python train.py --num_hidden_layers=9 --hidden_size=192 --num_attention_heads=3 --num_key_value_heads=3 --head_dim=64 --intermediate_size=640 --vocab_size=8192 --hidden_act="swiglu" --norm="rmsnorm" --norm_place="pre" --norm_eps=1e-05 --positions="rope" --rope_theta=1020.0 --rope_fraction=0.5 --qk_norm=true --attn_scale=0.18 --bias="qkv" --tie_word_embeddings=false --parallel_block=false --extras=["gated attention", "skips across layers", "capped logits"] --init="uniform" --init_std_qkv=0.0338 --init_std_o=0.0 --init_std_up=0.0338 --init_std_down=0.0 --optimizer="muon_variant" --learning_rate=0.00343 --lr_mult_o=2.0 --lr_mult_up=0.809 --beta1=0.95 --lr_head=0.00532 --warmup_steps=0 --schedule="wsd" --decay_fraction=0.57 --decay_shape="linear" --final_lr_fraction=0.0 --batch_tokens=[16384, 32768, 65536] --max_seq_len=256 --doc_mask=true --train_tokens=170200000 --max_steps=5442 --dataset="wikipedia_en"
Each number is 200 + 30 x the weight over its row's rms, rounded and kept within 0 to 999. Layers, rows and columns count from 0. The size before them is the row's rms in percent of the matrix's.

# o: layer 4 attention output (transposed), 192x192, rms 0.341, rows 47-63, columns 0-191
# v: layer 4 attention value, 192x192, rms 0.199, rows 48-63, columns 0-191
# q: layer 4 attention query, 192x192, rms 0.19, rows 64-65, columns 0-191
# k: layer 4 attention key, 192x192, rms 0.188, rows 64, columns 0-191
o47,093,210,187,284,150,236,211,223,220,195,230,199,199,233,213,138,166,198,178,233,211,213,227,204,181,199,220,191,168,186,207,242,159,189,220,188,268,146,166,247,171,224,148,199,202,189,254,181,199,236,233,219,193,250,228,181,203,210,161,162,198,191,231,163,183,236,191,192,199,151,179,171,215,238,216,165,150,188,210,204,205,196,226,175,156,258,141,227,225,176,205,222,197,209,222,183,227,225,254,145,206,219,190,205,162,165,201,155,225,185,206,195,227,194,228,206,143,189,214,206,239,212,219,207,249,208,223,215,165,186,165,168,134,182,215,200,240,163,183,205,217,200,171,153,203,136,167,187,214,169,179,185,200,189,216,167,185,248,219,287,171,149,180,198,197,203,239,155,207,236,216,198,219,203,251,213,228,232,194,185,105,176,205,199,171,171,133,214,194,177,186,204,216
v48,106,221,129,225,255,239,157,154,218,202,202,193,209,188,191,261,209,196,216,167,208,181,206,195,198,205,181,236,247,200,218,247,174,205,175,194,214,213,216,157,201,209,194,216,214,178,163,207,185,157,142,196,189,209,197,192,213,279,210,177,201,231,242,206,192,171,163,203,214,260,213,208,148,174,247,220,213,197,205,188,244,177,195,218,200,203,244,227,220,257,205,171,197,198,176,206,213,191,225,205,185,186,174,176,165,190,206,223,222,219,179,199,233,138,198,253,185,213,164,163,229,196,183,203,233,222,184,210,178,195,153,227,172,250,230,227,241,215,286,257,196,245,181,220,215,175,205,235,278,199,217,204,231,197,232,211,220,195,211,201,157,166,209,177,230,164,152,193,222,269,162,160,255,236,138,196,171,170,210,256,221,204,161,170,235,191,224,154,186,137,195,133,225
o48,103,193,209,211,215,235,181,212,217,210,158,200,234,122,123,205,174,204,170,212,189,181,141,244,153,265,210,177,196,186,232,247,176,256,203,265,182,199,242,223,149,198,211,215,213,193,251,171,231,188,213,223,225,205,161,176,201,189,229,179,200,238,201,201,237,191,219,194,197,206,224,205,217,177,200,187,248,200,204,165,178,219,177,143,199,208,154,201,204,223,213,232,211,209,202,79,205,208,186,222,169,259,189,180,255,202,217,199,190,190,196,191,185,195,219,167,221,184,191,164,188,201,241,259,224,209,209,150,258,191,211,225,179,238,234,189,199,187,175,172,195,201,213,208,240,171,201,205,235,207,216,213,170,174,165,176,179,247,185,175,199,201,233,191,183,218,183,198,166,189,172,218,213,150,252,235,215,231,172,190,125,199,196,215,185,205,204,312,148,251,208,156,172
v49,098,155,201,237,233,192,173,226,215,245,201,229,164,179,166,209,166,208,192,192,229,185,204,175,220,262,227,200,226,201,253,201,240,180,168,229,223,218,220,192,289,252,226,204,203,163,239,224,151,144,208,211,173,195,218,257,194,179,176,201,192,236,216,174,221,162,167,182,180,201,236,207,183,225,124,224,243,213,227,173,161,218,186,177,184,225,192,173,152,225,186,202,195,179,206,217,217,153,162,213,175,195,210,234,206,157,182,165,181,195,216,160,204,193,236,249,248,167,232,194,164,174,250,160,154,210,167,219,186,144,196,201,254,239,191,231,170,180,204,196,231,189,220,271,172,217,193,161,175,205,172,218,105,245,203,195,207,186,193,184,180,178,189,203,201,196,219,207,230,167,274,214,213,155,222,257,191,171,221,194,185,214,199,206,256,228,189,257,235,143,207,213,228
o49,096,226,149,231,208,240,259,154,196,244,200,194,137,215,205,161,229,206,161,166,165,206,172,218,190,175,234,221,225,201,164,223,179,212,161,156,265,170,206,208,215,237,223,177,189,255,171,156,225,237,189,240,207,164,247,165,207,201,187,220,221,216,138,143,203,187,150,205,209,238,235,159,178,145,174,168,215,179,192,196,172,220,220,196,190,210,202,246,180,145,200,147,194,205,194,228,193,231,216,173,176,203,233,187,171,192,158,186,131,189,202,165,199,192,211,191,200,182,179,152,175,216,233,172,186,147,232,123,175,212,227,191,179,181,160,123,256,144,179,175,150,232,202,153,190,249,206,185,184,245,185,209,193,174,196,230,181,214,165,186,234,244,193,222,200,204,188,217,229,180,175,195,175,225,231,145,203,183,137,213,220,173,170,218,187,175,226,192,209,148,180,218,213
v50,099,217,222,162,221,242,242,214,213,165,166,169,180,224,192,165,237,157,200,178,238,179,198,226,214,255,241,212,256,220,200,205,219,194,165,225,222,205,153,223,230,219,154,147,175,212,180,176,184,190,164,192,210,209,157,153,154,188,185,204,208,215,215,163,194,191,172,216,195,197,135,237,201,174,188,166,174,173,154,209,215,242,208,182,168,192,166,209,179,222,204,219,216,144,189,222,244,178,224,185,203,161,204,178,193,219,93,165,195,261,176,203,238,175,183,157,194,204,214,190,134,197,218,263,206,234,226,163,225,179,207,218,152,178,188,204,173,176,215,131,215,215,227,204,221,184,192,249,177,186,211,212,190,165,167,108,184,206,188,174,252,188,235,174,178,241,182,190,188,182,204,215,233,145,214,237,241,178,222,229,222,150,238,147,211,144,187,259,176,211,195,213,200
o50,094,230,151,226,234,208,227,189,184,175,182,245,192,220,201,195,232,134,183,192,195,190,224,199,156,254,174,192,183,259,206,194,173,198,106,162,244,152,154,196,182,150,250,187,176,215,196,188,224,175,186,223,172,230,218,183,230,232,223,238,196,199,275,221,212,238,206,269,196,169,219,218,159,220,203,242,208,275,157,139,204,209,175,184,199,163,188,182,165,183,183,180,193,252,247,233,203,201,204,220,181,251,149,207,170,186,258,173,222,192,229,167,161,226,187,194,171,211,273,194,192,221,213,175,191,246,183,216,204,205,192,165,180,160,150,166,187,231,212,171,205,211,174,205,201,249,227,229,162,173,198,161,195,224,228,230,264,207,188,227,175,196,181,205,185,191,199,225,238,218,170,187,227,221,190,236,164,236,218,218,228,245,239,203,227,187,220,214,178,211,151,264,200
v51,101,197,193,204,234,177,234,153,236,217,205,193,254,211,199,131,222,250,172,167,180,216,212,240,240,206,215,163,164,222,196,214,195,217,184,205,133,237,230,215,151,217,169,234,225,160,169,224,158,200,241,230,224,232,192,181,165,165,176,229,210,210,186,256,207,182,198,248,195,197,191,257,205,224,208,159,212,197,192,225,163,164,183,260,130,174,182,186,221,211,262,172,203,209,200,150,257,121,122,206,254,253,144,237,206,167,214,203,209,205,184,179,200,220,202,224,229,249,206,221,234,193,139,245,226,186,178,243,226,215,203,207,196,200,216,175,236,155,204,175,205,200,171,218,170,259,227,191,207,213,222,243,224,163,219,181,183,226,165,218,198,247,170,233,207,227,198,173,200,191,172,181,188,219,176,228,191,241,191,192,198,240,188,277,238,219,162,224,215,177,177,199,198
o51,097,219,218,179,210,192,208,205,193,195,234,243,198,181,201,203,170,195,209,230,173,176,179,264,183,181,172,231,185,202,206,190,216,200,248,256,242,172,233,247,208,192,192,164,214,188,256,202,189,226,170,186,150,204,206,219,182,176,169,157,216,152,205,203,198,194,190,146,235,165,205,171,199,199,174,191,143,152,189,209,189,237,185,203,204,191,228,199,200,183,212,193,152,209,241,223,138,195,214,135,182,141,199,216,140,209,189,193,217,201,240,193,148,195,257,200,257,181,139,257,180,163,255,147,263,235,164,227,196,238,197,183,167,211,229,207,207,180,203,203,211,213,164,184,227,195,201,191,145,144,167,213,204,205,154,205,190,174,293,201,234,243,189,173,237,206,236,154,188,257,227,237,227,166,188,214,286,207,202,206,213,181,243,146,167,171,210,185,214,189,230,214,171
v52,103,239,245,209,232,193,156,217,273,196,217,234,169,165,202,128,232,212,182,250,215,191,153,163,170,227,179,198,263,177,212,201,198,162,237,187,143,198,241,200,203,168,204,172,189,254,196,239,203,208,225,243,210,175,233,255,217,163,129,232,208,197,243,186,197,221,231,139,217,193,214,250,220,203,216,217,187,181,197,236,212,210,149,213,190,203,168,190,196,230,216,189,183,201,205,180,199,147,176,139,213,210,213,179,167,173,197,168,163,166,205,230,200,250,176,206,181,229,198,190,185,224,173,214,181,247,191,247,153,168,141,200,265,176,184,198,181,206,192,177,228,152,195,163,175,198,174,203,206,181,183,131,206,242,268,195,195,196,205,244,261,220,228,239,179,229,194,194,229,232,213,232,262,218,243,198,175,233,183,186,139,191,205,237,189,208,199,176,229,157,237,167,178
o52,099,147,192,190,216,193,207,230,192,167,187,263,172,260,210,123,213,109,200,150,231,193,174,249,254,181,203,234,194,188,185,167,188,218,182,206,174,143,198,196,179,173,202,181,138,175,209,214,189,166,243,165,201,172,186,202,228,235,237,198,205,222,183,204,203,181,227,201,219,210,212,183,145,243,178,189,215,140,227,244,146,235,192,154,153,194,241,177,176,181,240,203,248,158,194,218,232,196,239,205,215,162,194,231,150,193,206,222,169,173,185,212,193,157,232,220,201,207,196,142,196,175,230,200,220,226,254,185,169,206,215,187,207,193,212,242,218,190,263,204,187,230,208,160,215,203,152,164,219,204,175,136,197,141,176,147,218,191,242,214,252,200,205,217,214,167,213,181,191,240,220,193,196,209,173,182,240,151,295,214,239,168,203,222,185,200,161,178,213,217,204,217,218
v53,095,209,224,181,123,178,216,262,198,127,182,207,244,254,189,157,213,184,225,156,256,204,238,226,222,194,181,227,228,230,199,224,200,257,216,205,253,207,224,169,209,210,207,167,212,140,136,207,232,195,215,187,191,166,193,241,183,226,170,218,167,225,242,201,181,217,222,262,182,202,245,181,205,254,201,237,182,226,158,216,218,199,190,189,216,104,194,192,206,167,204,205,245,213,155,196,203,155,189,209,206,235,197,162,184,215,192,242,140,241,206,146,182,203,268,220,204,192,216,164,181,181,182,145,196,220,186,189,203,220,180,171,185,263,203,186,248,180,193,171,175,184,203,217,209,192,282,212,237,164,209,196,192,206,199,199,209,246,177,171,175,201,255,198,147,218,169,253,238,207,186,233,214,242,184,222,215,198,192,231,239,201,228,215,210,231,179,201,166,211,159,213,254
o53,089,166,158,213,213,151,214,235,199,204,204,193,214,145,223,182,194,205,238,180,231,210,192,219,164,283,225,187,213,150,237,231,217,185,196,141,217,164,233,165,184,213,173,237,230,210,187,185,136,188,155,238,195,210,203,160,135,211,189,169,201,165,207,204,236,160,218,252,242,227,166,194,167,173,196,183,257,236,164,219,216,177,207,167,230,192,199,244,173,211,133,189,161,251,169,136,204,234,203,124,207,224,190,210,246,221,244,204,238,225,199,207,133,172,185,244,235,182,181,237,253,213,191,224,239,199,223,208,222,216,198,185,189,177,205,203,219,195,230,214,256,202,268,183,173,172,192,135,222,143,170,213,182,201,196,182,183,194,237,230,223,170,136,205,217,142,229,205,169,204,196,178,229,200,193,185,217,216,207,156,175,208,243,171,223,185,194,189,240,185,225,211,173
v54,105,236,211,202,195,206,178,219,181,163,150,191,225,162,224,227,203,165,207,186,177,229,205,145,221,197,212,192,198,196,226,191,134,198,249,160,188,211,126,223,209,216,188,167,184,208,221,241,195,216,172,269,215,216,164,210,218,227,209,243,158,197,244,211,173,203,227,197,216,233,179,216,252,171,238,261,245,258,231,212,208,239,206,190,170,148,233,214,189,204,157,249,216,176,218,216,207,193,153,184,199,135,210,284,235,243,182,224,205,213,164,225,201,189,197,218,223,210,212,180,210,164,247,124,168,188,235,189,187,150,131,213,230,171,237,189,192,196,147,204,214,199,190,211,227,211,163,166,171,200,247,256,196,172,211,169,195,229,158,155,231,188,206,238,249,280,214,202,155,204,224,187,198,215,163,204,218,209,213,185,198,225,244,162,249,194,201,166,161,224,181,219,193
o54,097,211,182,217,182,217,244,158,236,209,217,234,210,199,216,234,197,224,243,226,197,216,198,202,213,120,207,225,179,184,185,189,177,145,152,142,213,193,222,195,154,235,247,228,159,245,208,241,218,217,215,209,221,253,216,226,160,217,191,181,247,172,213,186,178,155,207,211,184,203,186,222,212,247,235,232,201,243,179,222,225,249,170,173,204,230,187,220,193,239,202,219,180,190,221,196,176,212,206,239,211,259,202,141,186,153,177,135,218,201,202,178,160,180,208,199,150,149,203,168,137,153,200,213,230,201,234,185,171,250,178,232,148,219,227,163,203,199,207,210,185,210,194,225,217,226,184,246,182,251,164,210,198,200,230,277,228,201,197,211,190,198,209,191,233,171,205,245,220,158,206,191,163,205,178,221,180,184,297,180,201,186,236,159,162,225,178,293,227,222,154,219,163
v55,119,228,158,201,238,253,169,170,250,204,169,240,182,192,234,229,219,221,194,278,156,142,172,241,226,186,212,197,215,174,195,184,314,272,199,189,193,142,175,222,191,210,221,202,221,211,192,143,166,181,245,222,160,162,226,206,214,211,215,196,211,179,144,227,190,215,215,191,218,179,218,174,210,168,173,211,203,158,188,127,262,193,186,189,207,189,259,157,150,172,234,191,225,177,182,185,246,253,227,235,189,195,212,188,182,175,250,198,229,191,154,164,212,208,181,264,183,208,192,175,207,232,243,242,231,192,165,189,191,209,196,183,187,251,191,186,246,176,130,183,190,216,206,164,180,148,197,160,179,192,195,238,221,206,178,201,223,226,219,165,200,211,177,210,235,229,261,145,180,215,183,232,213,241,192,217,198,201,207,196,201,199,210,240,202,219,174,229,207,227,210,213,249
o55,111,211,173,190,204,214,194,231,197,186,223,224,199,183,188,213,176,259,193,194,198,240,242,131,186,260,206,234,220,220,229,174,214,239,187,238,199,187,235,255,174,179,154,200,231,211,191,222,190,211,229,237,213,217,197,197,194,174,177,280,224,229,254,199,228,269,222,203,193,185,217,184,249,149,183,225,170,159,203,214,154,179,265,210,264,187,162,203,208,186,219,170,148,186,167,217,221,216,242,171,183,183,220,221,204,220,214,185,237,233,219,243,205,184,184,161,240,234,191,222,153,198,155,175,193,164,255,186,220,172,155,198,235,236,214,221,160,181,203,240,215,152,206,177,175,227,287,176,180,230,176,260,200,174,200,165,239,210,179,174,190,181,221,153,228,226,158,182,241,215,229,137,211,242,201,196,197,184,227,199,166,164,164,210,215,243,177,225,162,168,241,252,199
v56,096,178,165,242,223,175,203,200,254,194,202,180,170,255,158,237,180,264,173,201,203,206,171,217,181,215,185,209,192,150,195,219,208,212,153,217,165,217,184,137,213,157,169,198,223,224,239,192,137,170,209,293,182,200,210,199,208,172,190,228,252,198,211,196,221,177,198,176,225,228,204,216,224,234,196,225,172,199,222,200,217,228,152,174,181,170,239,176,142,220,202,214,164,226,203,268,146,231,159,193,138,200,244,198,221,186,194,214,218,150,172,213,150,218,196,178,204,221,215,191,209,205,178,237,197,238,217,169,200,148,189,199,166,202,185,195,198,224,182,195,234,178,184,211,167,273,144,250,213,234,233,196,217,215,188,185,220,201,131,203,224,215,215,161,125,196,226,231,213,221,262,244,240,152,254,220,177,238,166,218,203,217,189,263,251,231,223,189,231,224,202,190,223
o56,090,156,161,216,201,193,178,145,239,230,160,233,158,241,265,184,224,174,199,190,190,144,159,234,198,235,181,241,179,183,248,204,187,173,185,175,171,195,145,191,205,214,187,168,187,188,187,224,190,268,208,123,163,164,179,191,221,178,155,230,227,242,214,204,214,217,183,231,206,236,249,194,165,204,191,195,203,188,207,222,134,177,221,197,204,180,278,214,196,175,235,148,185,202,200,170,176,213,216,253,195,188,157,207,146,181,167,208,206,173,200,198,222,167,199,146,222,210,178,225,225,184,204,240,231,207,188,186,175,233,225,205,190,171,128,179,208,147,171,213,220,212,190,226,189,212,179,215,206,255,210,210,243,170,204,160,219,214,202,185,212,233,232,222,241,188,180,223,210,199,254,220,114,219,229,209,232,133,199,211,258,201,167,228,213,206,255,261,145,167,179,207,181
v57,104,200,153,213,192,238,112,227,259,216,193,226,189,160,193,212,184,270,160,231,226,182,235,266,234,191,207,217,233,215,246,204,218,179,203,213,254,213,180,179,183,230,224,220,175,193,211,165,224,213,173,230,178,227,153,153,200,193,218,186,186,216,240,216,214,238,215,187,240,168,251,267,224,152,172,187,169,218,217,170,234,160,197,229,189,157,225,157,197,200,235,212,207,222,195,197,248,199,225,174,244,188,195,190,213,181,216,170,236,250,207,203,175,204,156,196,167,139,186,193,270,192,205,144,280,208,203,165,156,165,202,257,178,161,220,229,197,227,200,211,174,184,223,161,205,249,206,229,200,194,181,184,177,175,217,227,202,205,163,220,210,207,267,143,246,184,175,202,179,220,243,211,188,176,183,195,168,231,238,178,166,220,199,269,173,205,207,229,168,236,218,174,195
o57,102,182,182,161,229,250,136,210,189,183,130,231,220,254,174,255,181,191,161,185,157,176,196,199,197,227,187,194,210,178,224,216,233,206,148,260,215,220,137,237,178,148,136,230,211,207,226,243,156,231,212,207,210,205,194,220,159,198,207,252,205,157,206,220,188,167,231,166,166,222,181,183,261,224,223,176,200,182,212,215,207,217,183,183,186,263,201,161,190,183,207,235,180,197,252,189,214,210,208,190,148,187,173,205,208,251,191,240,178,193,132,241,118,240,198,148,202,179,173,210,212,207,189,225,210,227,193,187,199,179,157,217,222,234,242,191,207,159,165,195,234,199,174,246,171,169,237,183,141,253,201,188,231,197,197,172,153,217,190,196,233,161,164,215,143,206,182,193,238,158,205,176,210,192,227,234,157,148,220,186,239,226,208,199,235,173,217,244,235,220,224,215,186
v58,100,235,257,172,249,120,165,187,192,195,177,195,191,183,249,217,172,183,170,189,136,202,178,216,137,238,198,170,228,239,141,182,215,236,193,160,248,213,162,198,163,202,225,178,242,182,197,192,180,225,177,190,177,252,208,211,187,209,201,277,209,166,207,227,175,200,231,221,186,192,231,254,174,188,210,226,260,151,168,254,184,267,256,161,146,242,158,206,198,210,216,191,162,180,182,195,133,171,173,176,243,195,245,198,266,196,195,208,228,142,205,216,212,219,226,215,205,218,226,182,189,217,193,186,221,197,190,172,233,199,196,155,229,166,188,209,157,175,190,221,221,192,207,227,185,195,213,157,133,241,221,193,224,220,198,226,277,198,238,169,191,225,171,186,198,189,179,242,191,201,142,169,154,172,182,238,212,207,207,240,183,166,191,197,171,177,183,178,203,174,175,200,187
o58,094,177,213,241,154,155,198,213,210,200,181,179,185,190,224,202,203,191,218,207,197,237,174,243,251,157,267,205,243,250,216,166,248,227,208,214,208,174,246,165,239,212,189,205,129,222,171,250,210,197,188,196,230,213,188,227,166,185,220,191,194,222,141,261,213,209,172,212,207,185,185,208,198,214,213,235,85,234,147,184,227,194,206,213,249,197,214,202,208,180,172,140,185,178,218,194,215,204,183,199,172,177,213,224,213,178,146,156,226,212,199,170,203,233,192,207,196,217,198,173,177,226,206,157,159,265,166,231,177,225,158,193,215,187,180,191,214,169,228,226,161,237,199,152,239,283,211,231,203,246,165,179,160,248,240,204,177,173,240,204,207,219,204,171,225,245,238,198,124,222,213,203,150,248,183,170,208,226,222,237,197,208,219,183,166,197,200,223,205,230,154,153,182
v59,098,214,202,252,218,211,196,216,185,184,214,229,189,160,188,212,163,222,197,165,226,212,222,169,192,279,169,226,180,143,208,220,217,225,179,176,189,264,180,193,217,225,174,154,205,181,136,198,172,184,196,208,228,186,221,233,190,225,222,201,193,231,200,193,143,215,225,286,163,195,178,206,229,190,185,186,207,228,146,192,195,176,206,234,170,182,181,207,248,214,189,195,168,212,214,204,207,189,156,189,173,207,202,210,175,223,168,206,146,183,178,213,243,140,191,158,173,207,129,193,194,204,155,263,214,182,183,151,171,168,172,234,142,212,237,151,238,216,164,188,226,185,194,223,204,193,219,185,214,176,216,266,210,198,209,152,211,193,175,160,198,162,169,225,225,157,186,179,173,136,170,140,141,189,269,213,145,268,176,193,229,199,208,215,250,163,229,219,150,199,239,174,195
o59,099,173,212,243,235,274,205,216,181,189,170,265,205,161,152,176,190,205,179,232,205,195,173,141,167,197,214,208,143,202,225,146,195,214,177,192,211,214,220,219,193,173,219,211,189,218,201,177,240,168,179,198,204,174,216,249,180,173,187,206,161,193,217,187,225,223,154,210,229,198,160,241,189,205,240,192,213,249,171,185,224,188,235,195,155,226,192,210,235,180,174,168,140,234,218,126,174,266,193,259,251,214,168,176,181,188,210,199,250,164,234,235,167,194,204,200,251,154,235,240,219,220,242,180,211,165,167,226,187,226,158,172,180,147,215,174,144,240,229,151,233,256,216,225,201,190,189,206,195,147,204,208,188,232,164,195,235,191,163,152,168,246,188,200,180,220,180,166,184,233,197,211,237,228,174,148,171,151,238,197,189,238,203,159,177,225,212,247,215,172,180,241,176
v60,107,198,223,208,248,176,276,185,215,257,190,212,188,231,252,178,213,212,193,166,188,208,203,235,216,223,186,155,196,173,215,191,218,197,231,173,156,227,223,173,182,134,183,179,214,208,205,166,231,200,170,186,262,179,200,185,173,156,184,173,196,130,170,205,222,218,193,238,199,216,196,226,217,145,176,190,222,170,269,135,177,193,256,197,241,182,208,173,180,195,240,190,215,162,157,247,216,244,258,184,188,202,175,263,193,129,211,170,214,189,178,197,195,199,227,200,251,218,184,158,189,153,195,176,159,203,196,191,234,200,196,194,217,162,175,190,192,201,201,204,160,136,203,183,159,194,207,231,149,186,167,165,181,169,193,171,206,171,221,192,192,131,168,155,187,241,232,214,147,173,221,253,223,157,187,213,243,215,209,264,172,197,164,245,150,250,240,212,204,219,192,207,190
o60,104,200,225,158,151,258,221,180,156,180,216,173,227,273,180,204,175,173,191,164,243,223,222,241,210,208,192,236,213,235,148,182,150,226,225,211,213,237,212,227,207,242,191,146,231,178,214,205,160,220,184,160,188,244,250,140,220,183,209,242,181,201,179,225,203,234,198,244,204,208,237,230,181,183,195,192,161,210,233,178,169,171,171,181,164,198,178,217,177,193,180,191,151,196,234,237,188,140,207,197,140,205,194,223,155,182,199,237,201,162,219,176,192,192,128,242,131,241,155,181,234,146,170,201,224,177,189,138,185,174,206,210,235,230,169,207,195,179,187,199,227,164,183,251,225,267,202,210,232,227,193,220,216,193,203,228,205,228,233,214,151,213,188,172,214,218,196,213,201,204,239,185,131,205,178,217,209,144,183,179,219,260,256,148,179,219,199,159,196,157,188,230,228
v61,105,241,186,231,219,190,179,222,263,192,207,213,179,251,193,186,165,197,262,223,200,178,189,202,149,206,162,180,170,188,232,218,166,184,195,167,201,198,185,237,209,202,293,207,149,232,183,209,201,161,182,240,232,229,163,207,182,224,195,227,205,221,198,153,213,176,239,238,224,169,211,186,210,191,202,228,192,201,201,175,180,208,224,177,236,210,182,189,216,166,226,175,167,182,174,219,204,214,240,260,214,236,208,166,206,298,201,240,161,194,170,214,241,217,171,171,224,265,185,218,169,223,195,182,166,154,255,211,224,196,221,193,190,161,188,244,198,219,207,231,182,172,221,160,191,276,226,188,231,186,200,197,159,217,222,231,203,228,191,222,225,172,222,224,192,171,182,207,231,167,200,161,245,120,191,217,268,186,287,193,181,196,177,166,245,228,172,160,187,262,219,154,231
o61,096,192,199,174,209,271,176,220,193,173,206,143,192,214,165,221,193,239,170,175,207,208,184,186,239,208,232,219,212,221,240,172,204,178,210,183,264,188,195,130,203,189,182,222,174,250,152,189,210,164,183,220,136,180,218,196,218,194,193,191,217,201,207,255,241,154,255,137,212,225,219,236,213,221,223,207,202,209,186,212,151,262,209,218,159,228,236,219,211,204,218,220,266,155,188,192,223,225,176,231,225,237,242,209,208,227,203,237,214,185,195,186,188,195,165,239,220,159,191,189,235,203,144,238,192,204,150,211,177,212,196,197,203,158,123,215,203,188,226,187,236,163,232,168,231,245,236,241,219,255,278,174,190,225,242,209,239,124,153,247,197,207,204,192,215,203,192,209,211,167,198,190,185,178,164,198,215,209,159,155,183,186,264,203,259,222,247,199,211,204,194,143,182
v62,103,228,244,192,187,214,211,203,188,252,201,260,161,232,189,228,192,221,198,200,186,196,234,185,195,245,259,167,191,173,166,218,204,217,254,221,175,211,187,151,234,180,219,160,248,187,200,179,293,205,162,181,207,269,217,215,200,193,256,203,219,169,215,196,185,220,162,183,156,164,211,226,161,160,169,136,151,238,216,205,170,181,223,131,146,220,177,210,174,200,246,170,164,211,199,246,170,195,203,201,240,165,192,219,197,262,229,233,197,237,190,174,200,177,218,195,214,205,211,213,187,154,176,200,217,180,241,204,225,211,207,186,202,208,202,205,193,239,164,222,189,239,261,192,232,235,153,192,165,219,170,169,222,211,203,185,174,180,230,142,193,198,200,211,222,225,195,282,221,173,162,230,251,225,172,153,183,223,160,211,144,250,221,208,209,202,219,231,195,145,210,220,265
o62,096,183,176,151,151,201,230,217,166,234,167,157,207,214,212,177,200,223,134,215,235,224,210,179,179,158,238,157,215,224,213,201,198,253,220,249,203,163,186,177,286,190,195,179,198,209,256,194,196,231,213,168,263,200,181,238,244,183,180,220,216,178,191,190,202,183,217,210,219,174,254,207,231,225,226,249,205,188,178,174,185,194,205,239,231,231,168,192,220,240,95,198,209,227,244,220,230,190,212,212,145,192,206,207,195,197,205,147,201,185,219,169,203,230,158,179,134,194,190,232,250,214,242,232,244,185,165,182,206,161,276,229,217,151,196,207,225,184,147,207,185,166,241,196,172,163,205,219,234,176,219,146,193,223,216,191,197,227,236,175,207,243,196,179,206,187,213,172,199,174,212,149,174,239,189,193,161,126,212,201,177,202,204,199,201,188,205,137,260,223,161,221,172
v63,100,180,177,211,187,218,230,245,228,153,146,166,213,245,198,250,212,188,217,237,168,212,202,147,219,208,244,218,134,221,207,182,214,230,255,175,204,175,182,171,239,211,206,213,213,146,158,226,222,216,194,216,163,217,171,192,211,149,244,218,229,219,183,225,190,223,239,189,185,192,186,220,178,192,207,174,188,193,205,165,207,158,180,176,280,220,175,244,195,223,227,156,189,146,202,161,166,224,206,122,218,226,191,192,187,174,196,207,179,188,146,158,190,242,160,187,247,227,190,202,227,187,223,185,251,215,197,134,208,179,147,218,164,275,240,220,161,238,196,188,172,209,161,206,171,173,185,164,167,186,212,248,243,208,242,195,226,258,222,202,196,217,196,202,226,206,272,200,186,203,170,227,216,170,257,215,215,193,232,188,222,241,231,141,161,182,178,167,232,150,188,208,175
o63,095,211,196,225,222,184,166,217,257,219,188,169,226,149,182,271,227,232,195,214,218,214,241,195,156,141,222,262,209,203,208,179,156,244,191,232,219,211,259,192,227,197,217,190,233,226,240,197,150,215,200,190,196,210,191,192,234,141,175,233,224,220,215,207,201,183,195,224,213,165,178,230,172,197,237,235,215,216,205,228,206,203,216,209,245,158,182,208,140,238,201,204,154,200,159,229,173,225,165,215,192,196,193,188,168,235,190,176,219,206,192,141,190,219,218,208,170,192,187,153,259,184,200,171,181,168,261,191,164,195,163,183,212,173,330,176,208,186,197,160,229,199,213,188,221,192,164,150,252,218,176,210,178,240,158,148,257,173,170,198,245,131,251,144,226,195,214,199,194,202,216,195,215,235,214,242,170,214,220,187,193,132,190,213,224,230,219,196,184,199,210,176,235
q64,126,192,252,184,194,178,150,252,141,214,199,220,145,194,159,188,145,186,200,169,211,111,110,213,145,188,211,176,201,192,158,149,128,208,182,197,185,206,223,240,183,177,146,209,210,197,199,198,210,183,173,232,169,197,213,201,194,235,196,193,176,189,217,243,157,177,142,239,172,202,205,231,207,183,152,163,227,183,193,184,228,212,176,225,175,168,212,173,210,249,209,234,215,178,233,177,197,188,220,162,211,186,210,193,152,249,188,183,185,219,187,196,230,195,172,232,258,186,255,248,180,210,183,233,176,212,205,226,212,201,129,196,214,239,262,197,182,144,260,219,214,214,213,208,175,223,192,224,184,154,187,202,210,223,268,234,182,224,177,168,216,224,233,211,229,200,223,229,226,190,179,167,207,188,161,162,180,142,179,183,182,242,248,202,243,211,154,222,212,176,191,208,251
k64,106,224,232,224,215,195,238,154,156,206,251,170,221,188,236,149,235,221,201,167,159,234,268,210,160,117,203,203,258,198,237,274,166,181,181,209,159,211,184,155,249,226,199,189,179,183,148,225,194,146,185,178,236,239,218,258,212,175,203,233,167,221,168,224,205,230,155,212,223,206,216,243,171,222,235,227,186,186,216,212,161,231,200,231,157,264,204,174,202,155,198,222,192,209,192,216,180,212,180,250,168,181,165,238,200,191,146,155,198,157,189,192,248,167,191,217,255,195,211,214,223,231,170,159,165,210,191,232,182,233,214,258,175,199,204,230,205,199,227,135,207,229,148,147,185,235,172,228,207,205,174,233,252,273,151,177,207,180,234,204,196,213,217,163,219,214,231,168,187,226,217,243,220,199,218,214,186,203,195,184,203,182,186,220,203,170,216,215,244,190,196,207,209
q65,121,167,140,201,186,201,238,159,259,227,223,222,256,190,208,213,186,230,224,234,197,268,233,154,250,223,233,142,233,226,210,193,230,205,239,138,234,219,194,169,196,214,244,192,210,219,220,176,217,215,234,140,218,199,185,184,143,174,158,186,202,198,240,200,244,184,212,209,193,196,192,162,197,220,204,210,159,182,181,198,220,220,233,179,227,212,178,219,189,199,203,133,149,210,193,216,199,196,189,219,174,232,188,177,243,177,257,210,199,172,214,195,136,217,211,156,110,242,131,170,191,225,199,171,277,180,173,133,205,165,221,223,193,156,216,195,222,226,148,214,205,177,197,242,243,197,233,171,218,183,196,200,176,182,151,167,218,226,228,216,210,173,203,222,178,194,165,167,190,188,217,172,149,198,216,164,178,231,174,233,227,209,142,194,176,185,202,166,188,216,222,184,133